Weights of a small transformer language model.
Size: 9 layers, width 512, 8 heads of 64, vocabulary 8192.
Architecture: RMSNorm after each block, rotary positions.
Each number is 200 + 20 x the weight over its row's rms, rounded and kept within 0 to 999. Layers, rows and columns count from 0. The size before them is the row's rms in percent of the matrix's.

# layer 5 MLP gate, 3072x512, rms 0.141, rows 1742-1750, columns 384-511
094,259,217,179,177,204,208,203,183,217,182,154,186,200,206,207,204,199,197,179,196,173,224,206,175,237,210,222,179,198,222,211,219,185,182,191,229,191,221,174,231,199,192,186,232,221,238,193,210,199,178,199,224,160,218,199,191,213,180,214,184,204,189,200,193,210,225,218,185,176,188,202,222,170,216,185,217,213,204,219,200,198,217,197,221,187,198,183,183,209,195,171,211,205,201,219,193,216,208,203,192,219,152,192,184,242,211,197,177,243,209,190,179,199,131,212,163,234,169,183,208,213,189,187,197,188,208,181,204
096,170,166,166,183,235,197,152,185,247,231,220,218,210,238,224,229,212,168,168,188,221,235,200,199,171,209,212,205,212,202,233,215,216,240,178,186,202,213,188,207,187,224,187,205,230,170,227,177,172,210,194,157,238,154,211,221,191,202,183,178,196,187,210,223,202,203,246,201,252,221,204,203,223,208,190,196,182,186,215,202,224,217,227,207,202,209,186,216,196,213,216,198,183,201,199,167,174,204,231,193,204,192,238,232,199,195,172,164,185,171,202,165,223,217,172,194,235,211,194,208,194,226,218,211,217,203,198,209
100,194,179,182,217,214,218,141,178,206,215,196,210,220,181,225,201,223,232,183,197,203,208,207,202,206,208,199,190,200,183,158,173,172,203,198,189,204,205,193,183,178,225,186,189,183,200,180,194,186,211,198,213,175,206,181,225,196,185,157,207,197,217,204,236,203,198,195,200,162,205,214,187,188,244,177,201,181,199,202,208,167,202,194,206,174,207,258,213,238,190,222,199,170,193,210,220,208,221,225,236,172,189,177,215,204,200,225,171,212,193,148,251,183,253,191,205,193,194,171,206,225,204,192,192,202,221,204,192
104,208,194,203,192,185,195,158,186,201,226,208,185,205,186,188,175,209,183,210,206,189,188,165,191,194,178,228,216,199,186,203,209,237,201,215,209,201,142,206,225,183,174,235,178,211,187,211,162,208,213,196,180,198,182,211,194,209,186,237,214,191,187,172,190,187,197,219,200,188,174,206,192,200,228,206,150,179,135,162,219,189,215,209,216,210,202,176,232,215,209,184,242,195,219,179,188,183,203,205,208,170,228,208,178,209,197,255,187,184,232,222,221,189,183,219,217,195,198,186,212,220,179,180,194,188,208,239,176
104,219,198,209,233,200,224,217,171,165,196,205,210,223,216,228,212,192,213,214,200,203,216,206,215,234,195,229,200,202,203,225,201,232,227,193,220,180,223,224,161,221,188,217,223,195,187,177,168,180,216,235,231,167,175,178,177,185,204,200,186,189,194,192,186,240,227,195,189,172,226,174,206,239,227,208,199,198,218,216,179,234,217,184,229,181,230,173,191,150,176,200,180,200,201,200,225,229,179,203,187,200,193,186,212,174,204,199,188,226,187,215,212,185,210,212,216,205,161,207,219,225,203,174,189,216,199,187,201
104,207,215,204,179,169,207,188,199,155,203,196,190,178,219,182,203,204,216,183,232,201,199,163,202,190,190,185,207,213,184,194,206,192,204,175,189,179,215,191,212,195,172,209,177,195,220,198,194,196,210,215,175,206,221,191,204,201,174,208,186,191,206,185,189,202,205,190,185,209,184,189,190,228,221,200,169,192,201,214,161,199,217,222,150,167,174,177,209,192,188,133,214,221,205,198,182,195,226,212,192,210,235,196,207,177,187,242,158,190,187,196,223,171,183,217,179,180,205,244,199,195,181,204,156,173,192,186,193
094,184,228,195,192,179,216,216,187,227,182,173,210,218,214,197,217,194,163,172,218,190,232,200,235,207,249,217,246,246,198,238,187,198,187,182,196,185,206,194,211,208,207,216,246,166,228,206,206,211,192,212,163,190,231,221,182,157,203,207,197,176,224,191,185,189,204,201,209,168,233,249,213,193,166,191,215,217,194,204,217,232,205,206,212,212,209,187,199,173,188,206,196,186,220,224,188,226,169,189,222,236,225,189,190,174,220,230,201,190,186,214,229,211,188,207,206,222,180,197,219,218,201,198,195,220,205,175,208
096,168,178,168,219,196,184,186,200,200,164,208,194,193,201,202,168,181,230,223,198,211,170,188,166,220,207,199,207,183,190,184,169,225,173,248,227,194,223,207,176,216,232,200,194,191,206,171,143,192,223,228,215,178,207,229,181,168,178,216,178,211,204,188,187,228,203,185,196,191,182,173,236,198,208,188,212,195,190,169,210,207,217,207,165,198,190,159,209,187,203,210,202,196,227,194,175,224,216,198,188,163,190,220,203,217,185,214,209,157,205,224,179,211,164,207,210,199,188,173,207,227,166,198,189,199,220,176,219
100,211,190,186,201,201,196,218,205,208,196,216,227,214,196,221,172,240,229,197,234,227,165,217,236,205,218,190,227,197,196,225,186,210,230,194,213,202,189,185,204,182,222,244,203,158,210,200,219,220,203,210,204,187,190,225,180,190,225,238,191,204,210,221,223,214,175,177,208,196,161,165,199,225,199,207,151,226,176,196,216,211,204,205,200,194,180,193,188,210,202,164,205,208,206,192,196,175,201,177,206,193,179,209,219,245,181,211,224,195,211,192,194,205,189,223,186,217,202,215,158,210,222,183,209,186,192,209,189
# layer 5 MLP up, 3072x512, rms 0.141, rows 1742-1750, columns 384-511
094,183,208,198,197,190,205,181,190,198,212,166,203,236,213,189,188,214,196,175,200,189,193,193,203,178,181,231,217,194,183,182,194,202,204,204,219,225,175,192,161,212,196,210,187,234,186,179,150,194,197,243,196,185,173,189,233,235,163,230,219,182,161,204,225,194,198,196,234,225,200,219,229,198,174,205,221,183,168,209,183,193,214,211,219,185,198,236,186,237,217,190,186,177,230,190,141,157,191,223,186,214,241,174,199,192,168,204,230,240,210,205,168,213,204,189,204,165,235,167,192,185,189,233,214,192,194,197,192
096,177,201,167,208,220,189,203,216,230,202,208,222,236,195,200,223,199,192,190,164,189,182,200,214,204,250,186,193,174,210,203,214,184,222,186,206,183,206,211,194,285,197,206,225,219,181,192,196,194,196,212,221,215,165,188,236,178,193,203,224,204,178,166,218,247,209,227,216,212,189,170,219,214,190,241,199,202,217,199,166,214,217,183,230,212,186,205,211,207,182,222,193,212,207,238,199,200,169,238,217,193,204,181,200,176,184,182,201,224,197,233,179,207,231,176,212,195,192,178,230,159,193,225,209,200,204,186,164
105,202,178,190,211,216,200,190,194,195,187,198,181,216,205,161,212,187,220,233,208,185,201,183,215,195,220,195,195,192,239,221,226,205,189,227,190,192,221,225,186,226,183,183,205,243,191,223,190,195,218,218,154,199,213,192,224,229,213,174,235,197,219,200,211,208,193,199,185,212,190,198,227,170,174,186,194,178,196,212,222,184,226,195,234,172,214,208,199,203,194,193,191,180,197,183,185,203,206,206,234,160,202,222,203,208,152,239,184,246,175,228,191,197,174,149,175,172,196,202,220,210,219,168,202,178,179,177,188
106,194,204,211,166,196,258,212,190,209,209,203,219,213,184,176,186,182,209,217,188,207,200,198,230,181,201,205,191,194,213,206,183,212,210,203,192,182,207,176,228,205,215,215,248,212,206,191,184,217,214,227,202,194,211,206,194,175,192,169,156,189,208,191,180,210,195,206,199,195,183,209,192,180,183,222,229,192,192,215,196,216,209,178,201,194,205,194,234,199,170,213,186,200,191,236,211,213,199,206,200,202,147,227,195,175,225,156,188,219,162,181,224,216,212,183,213,204,209,173,181,195,198,222,197,210,196,196,178
101,150,191,189,212,235,142,194,203,181,224,192,205,174,222,140,194,193,202,219,169,193,210,167,166,210,251,174,189,162,193,209,179,196,186,179,173,206,198,202,208,221,230,182,192,179,187,187,226,190,209,200,190,225,190,223,228,214,227,178,197,209,215,239,218,187,214,250,211,225,229,212,197,184,221,204,180,222,219,202,196,180,164,215,203,199,222,222,251,216,200,170,181,178,173,194,249,171,205,196,187,183,175,174,190,187,190,166,216,180,181,204,209,186,184,213,206,212,187,214,186,186,195,223,208,174,200,175,197
102,196,192,202,232,210,214,160,224,212,207,227,169,203,245,182,203,200,202,193,212,201,195,215,223,193,199,208,191,202,229,181,200,233,229,195,201,221,246,210,201,188,166,173,212,215,198,162,205,202,206,185,200,219,210,189,194,196,180,200,235,215,207,192,184,186,213,191,211,154,209,197,172,160,186,210,188,204,206,179,190,243,183,193,193,171,209,189,190,183,201,228,202,189,222,227,221,214,229,211,201,179,194,198,201,197,179,190,234,172,188,214,209,224,222,186,207,226,170,190,211,200,228,219,176,179,225,188,193
094,204,197,194,211,212,221,220,196,187,180,205,206,178,210,168,205,197,193,211,201,212,224,190,194,225,220,196,201,215,202,229,208,195,204,200,193,197,196,185,180,193,204,208,189,226,190,200,208,237,172,192,211,204,183,188,194,214,211,166,200,194,220,232,205,180,219,218,229,189,204,199,175,176,223,203,212,183,226,208,181,193,156,173,158,197,232,180,158,187,212,240,160,196,161,168,206,172,220,196,203,227,186,184,249,217,213,168,212,181,234,203,152,199,193,210,242,194,200,187,188,189,214,206,173,195,194,200,193
095,226,203,166,197,232,205,183,191,215,157,214,223,198,200,207,192,212,188,216,211,172,175,186,187,211,196,182,223,215,228,227,205,221,205,212,212,192,190,168,187,225,191,189,181,204,178,214,189,219,185,215,213,214,215,199,217,211,235,225,225,194,220,190,212,206,210,178,205,199,204,233,216,211,194,191,208,222,220,184,194,199,233,217,172,197,174,183,191,190,204,194,224,225,227,183,176,174,195,210,198,218,201,172,229,194,173,216,212,185,205,248,190,177,188,198,185,155,259,161,215,177,203,179,226,195,184,173,185
096,186,199,178,176,188,165,229,228,167,190,201,212,198,177,240,172,202,235,204,260,253,205,235,208,189,180,199,192,179,173,184,200,157,186,218,217,190,207,171,180,206,190,243,238,169,211,184,242,189,238,235,203,180,194,227,211,216,186,194,192,197,219,206,235,200,209,191,228,207,171,183,174,186,173,182,161,251,207,203,209,187,212,200,196,161,178,176,178,192,200,192,213,184,204,194,210,198,156,188,196,166,217,173,178,212,171,186,211,172,174,225,188,205,195,191,150,212,205,212,192,242,191,191,173,186,191,183,186
# layer 5 MLP down (transposed), 3072x512, rms 0.137, rows 1742-1749, columns 384-511
097,210,198,168,212,181,201,212,204,205,182,222,188,176,170,169,190,188,175,197,192,172,161,206,213,198,209,195,175,200,200,192,209,189,208,190,183,223,187,216,217,183,179,229,176,207,214,223,242,191,199,186,223,207,203,229,215,213,217,190,199,200,178,180,218,187,199,208,230,211,206,192,145,216,206,195,236,195,167,179,226,194,192,229,204,202,210,191,202,202,220,235,190,160,158,179,232,192,225,175,209,176,168,207,197,187,215,186,224,193,203,229,238,220,258,184,216,204,192,211,207,202,211,188,217,207,190,194,161
099,168,172,199,201,190,217,230,175,200,199,204,237,161,196,159,197,189,196,203,207,235,188,215,236,210,184,213,204,189,156,212,230,207,199,184,178,225,200,186,201,192,215,201,193,246,201,203,178,201,210,192,200,211,221,198,181,202,233,216,187,236,217,195,159,178,206,204,228,219,203,196,195,207,177,181,189,181,220,202,220,205,217,238,193,194,203,181,196,237,207,226,211,168,231,190,190,194,200,181,217,246,222,193,212,230,206,204,224,204,225,179,179,206,194,175,209,196,190,173,236,219,231,208,162,186,180,196,193
099,182,261,193,230,207,206,207,203,210,158,215,175,206,208,189,210,190,180,161,168,190,187,199,203,191,176,184,210,209,202,192,191,230,184,215,232,222,218,187,182,178,203,209,176,164,223,200,211,227,202,200,219,211,210,200,195,217,195,267,181,184,218,231,196,183,213,207,209,228,252,161,205,233,220,197,217,191,214,222,195,255,162,189,159,203,213,194,178,188,233,166,217,213,171,189,201,194,214,210,188,211,204,222,188,206,226,198,207,173,216,205,199,214,223,227,173,206,204,216,181,194,165,193,202,196,235,226,203
102,180,173,230,200,175,205,203,207,220,184,199,213,218,203,187,237,193,193,195,202,219,179,232,207,208,208,212,227,218,226,186,177,182,224,171,204,207,243,207,252,179,203,228,207,214,208,184,250,235,197,212,225,215,210,193,208,194,201,161,200,195,195,214,201,150,214,193,217,166,203,219,208,188,203,194,214,207,208,222,221,202,181,192,190,178,203,205,184,198,213,211,166,197,209,201,224,228,229,188,189,201,197,186,210,170,197,169,200,194,166,168,197,176,178,197,216,221,188,221,192,184,236,189,209,158,205,165,202
105,216,211,214,240,163,173,156,212,230,187,210,201,194,179,228,179,180,157,207,211,210,206,189,212,225,204,186,194,191,263,222,213,165,221,210,185,208,225,196,202,205,207,203,217,208,186,240,218,208,184,209,231,199,226,185,224,202,209,179,195,225,167,197,201,176,186,179,214,208,206,198,192,207,174,180,229,193,170,205,212,172,194,193,186,222,170,222,205,171,191,222,223,184,171,182,200,175,176,207,215,187,187,182,193,197,218,203,206,135,183,194,208,164,217,185,225,219,230,194,184,170,209,178,198,200,215,238,199
102,207,207,198,207,191,188,238,216,197,195,178,176,186,182,197,191,225,183,193,210,197,193,185,207,235,178,225,212,205,213,217,197,200,183,261,178,237,172,179,215,193,176,206,183,187,207,219,186,196,190,223,170,174,212,205,220,214,200,197,207,214,237,202,202,208,173,196,184,175,200,257,221,216,194,201,190,217,247,232,237,198,218,175,215,199,212,211,218,210,195,196,226,222,182,207,182,174,194,190,222,206,225,201,189,180,243,198,202,193,209,175,223,167,199,231,187,198,217,195,181,197,182,183,212,220,197,224,225
095,251,234,202,224,187,180,214,174,211,219,202,174,169,193,204,217,222,216,200,196,204,181,233,181,213,176,207,199,213,184,186,204,172,196,179,194,170,190,206,212,226,205,217,208,215,198,232,193,207,220,203,214,166,197,181,212,224,192,184,207,209,213,183,182,191,197,199,180,195,211,213,193,204,198,190,211,217,195,168,177,222,162,223,189,206,182,193,181,209,194,232,229,213,205,206,219,222,210,189,186,182,223,217,187,212,211,206,242,169,197,203,201,186,196,221,226,205,181,188,234,171,193,217,190,201,186,199,212
095,197,177,182,203,205,160,212,206,179,166,188,178,225,216,165,191,196,220,212,190,203,213,199,198,190,203,214,192,183,201,227,164,202,200,192,212,183,191,187,238,207,201,162,189,168,201,189,199,204,166,164,161,197,190,176,185,191,218,191,219,189,203,190,172,221,185,218,176,195,225,189,173,145,215,194,225,202,194,198,213,186,208,207,172,187,182,213,207,185,216,144,183,214,225,181,226,174,214,202,195,217,233,178,173,205,193,229,194,211,184,204,188,205,229,216,209,202,188,212,203,167,178,218,191,206,240,216,192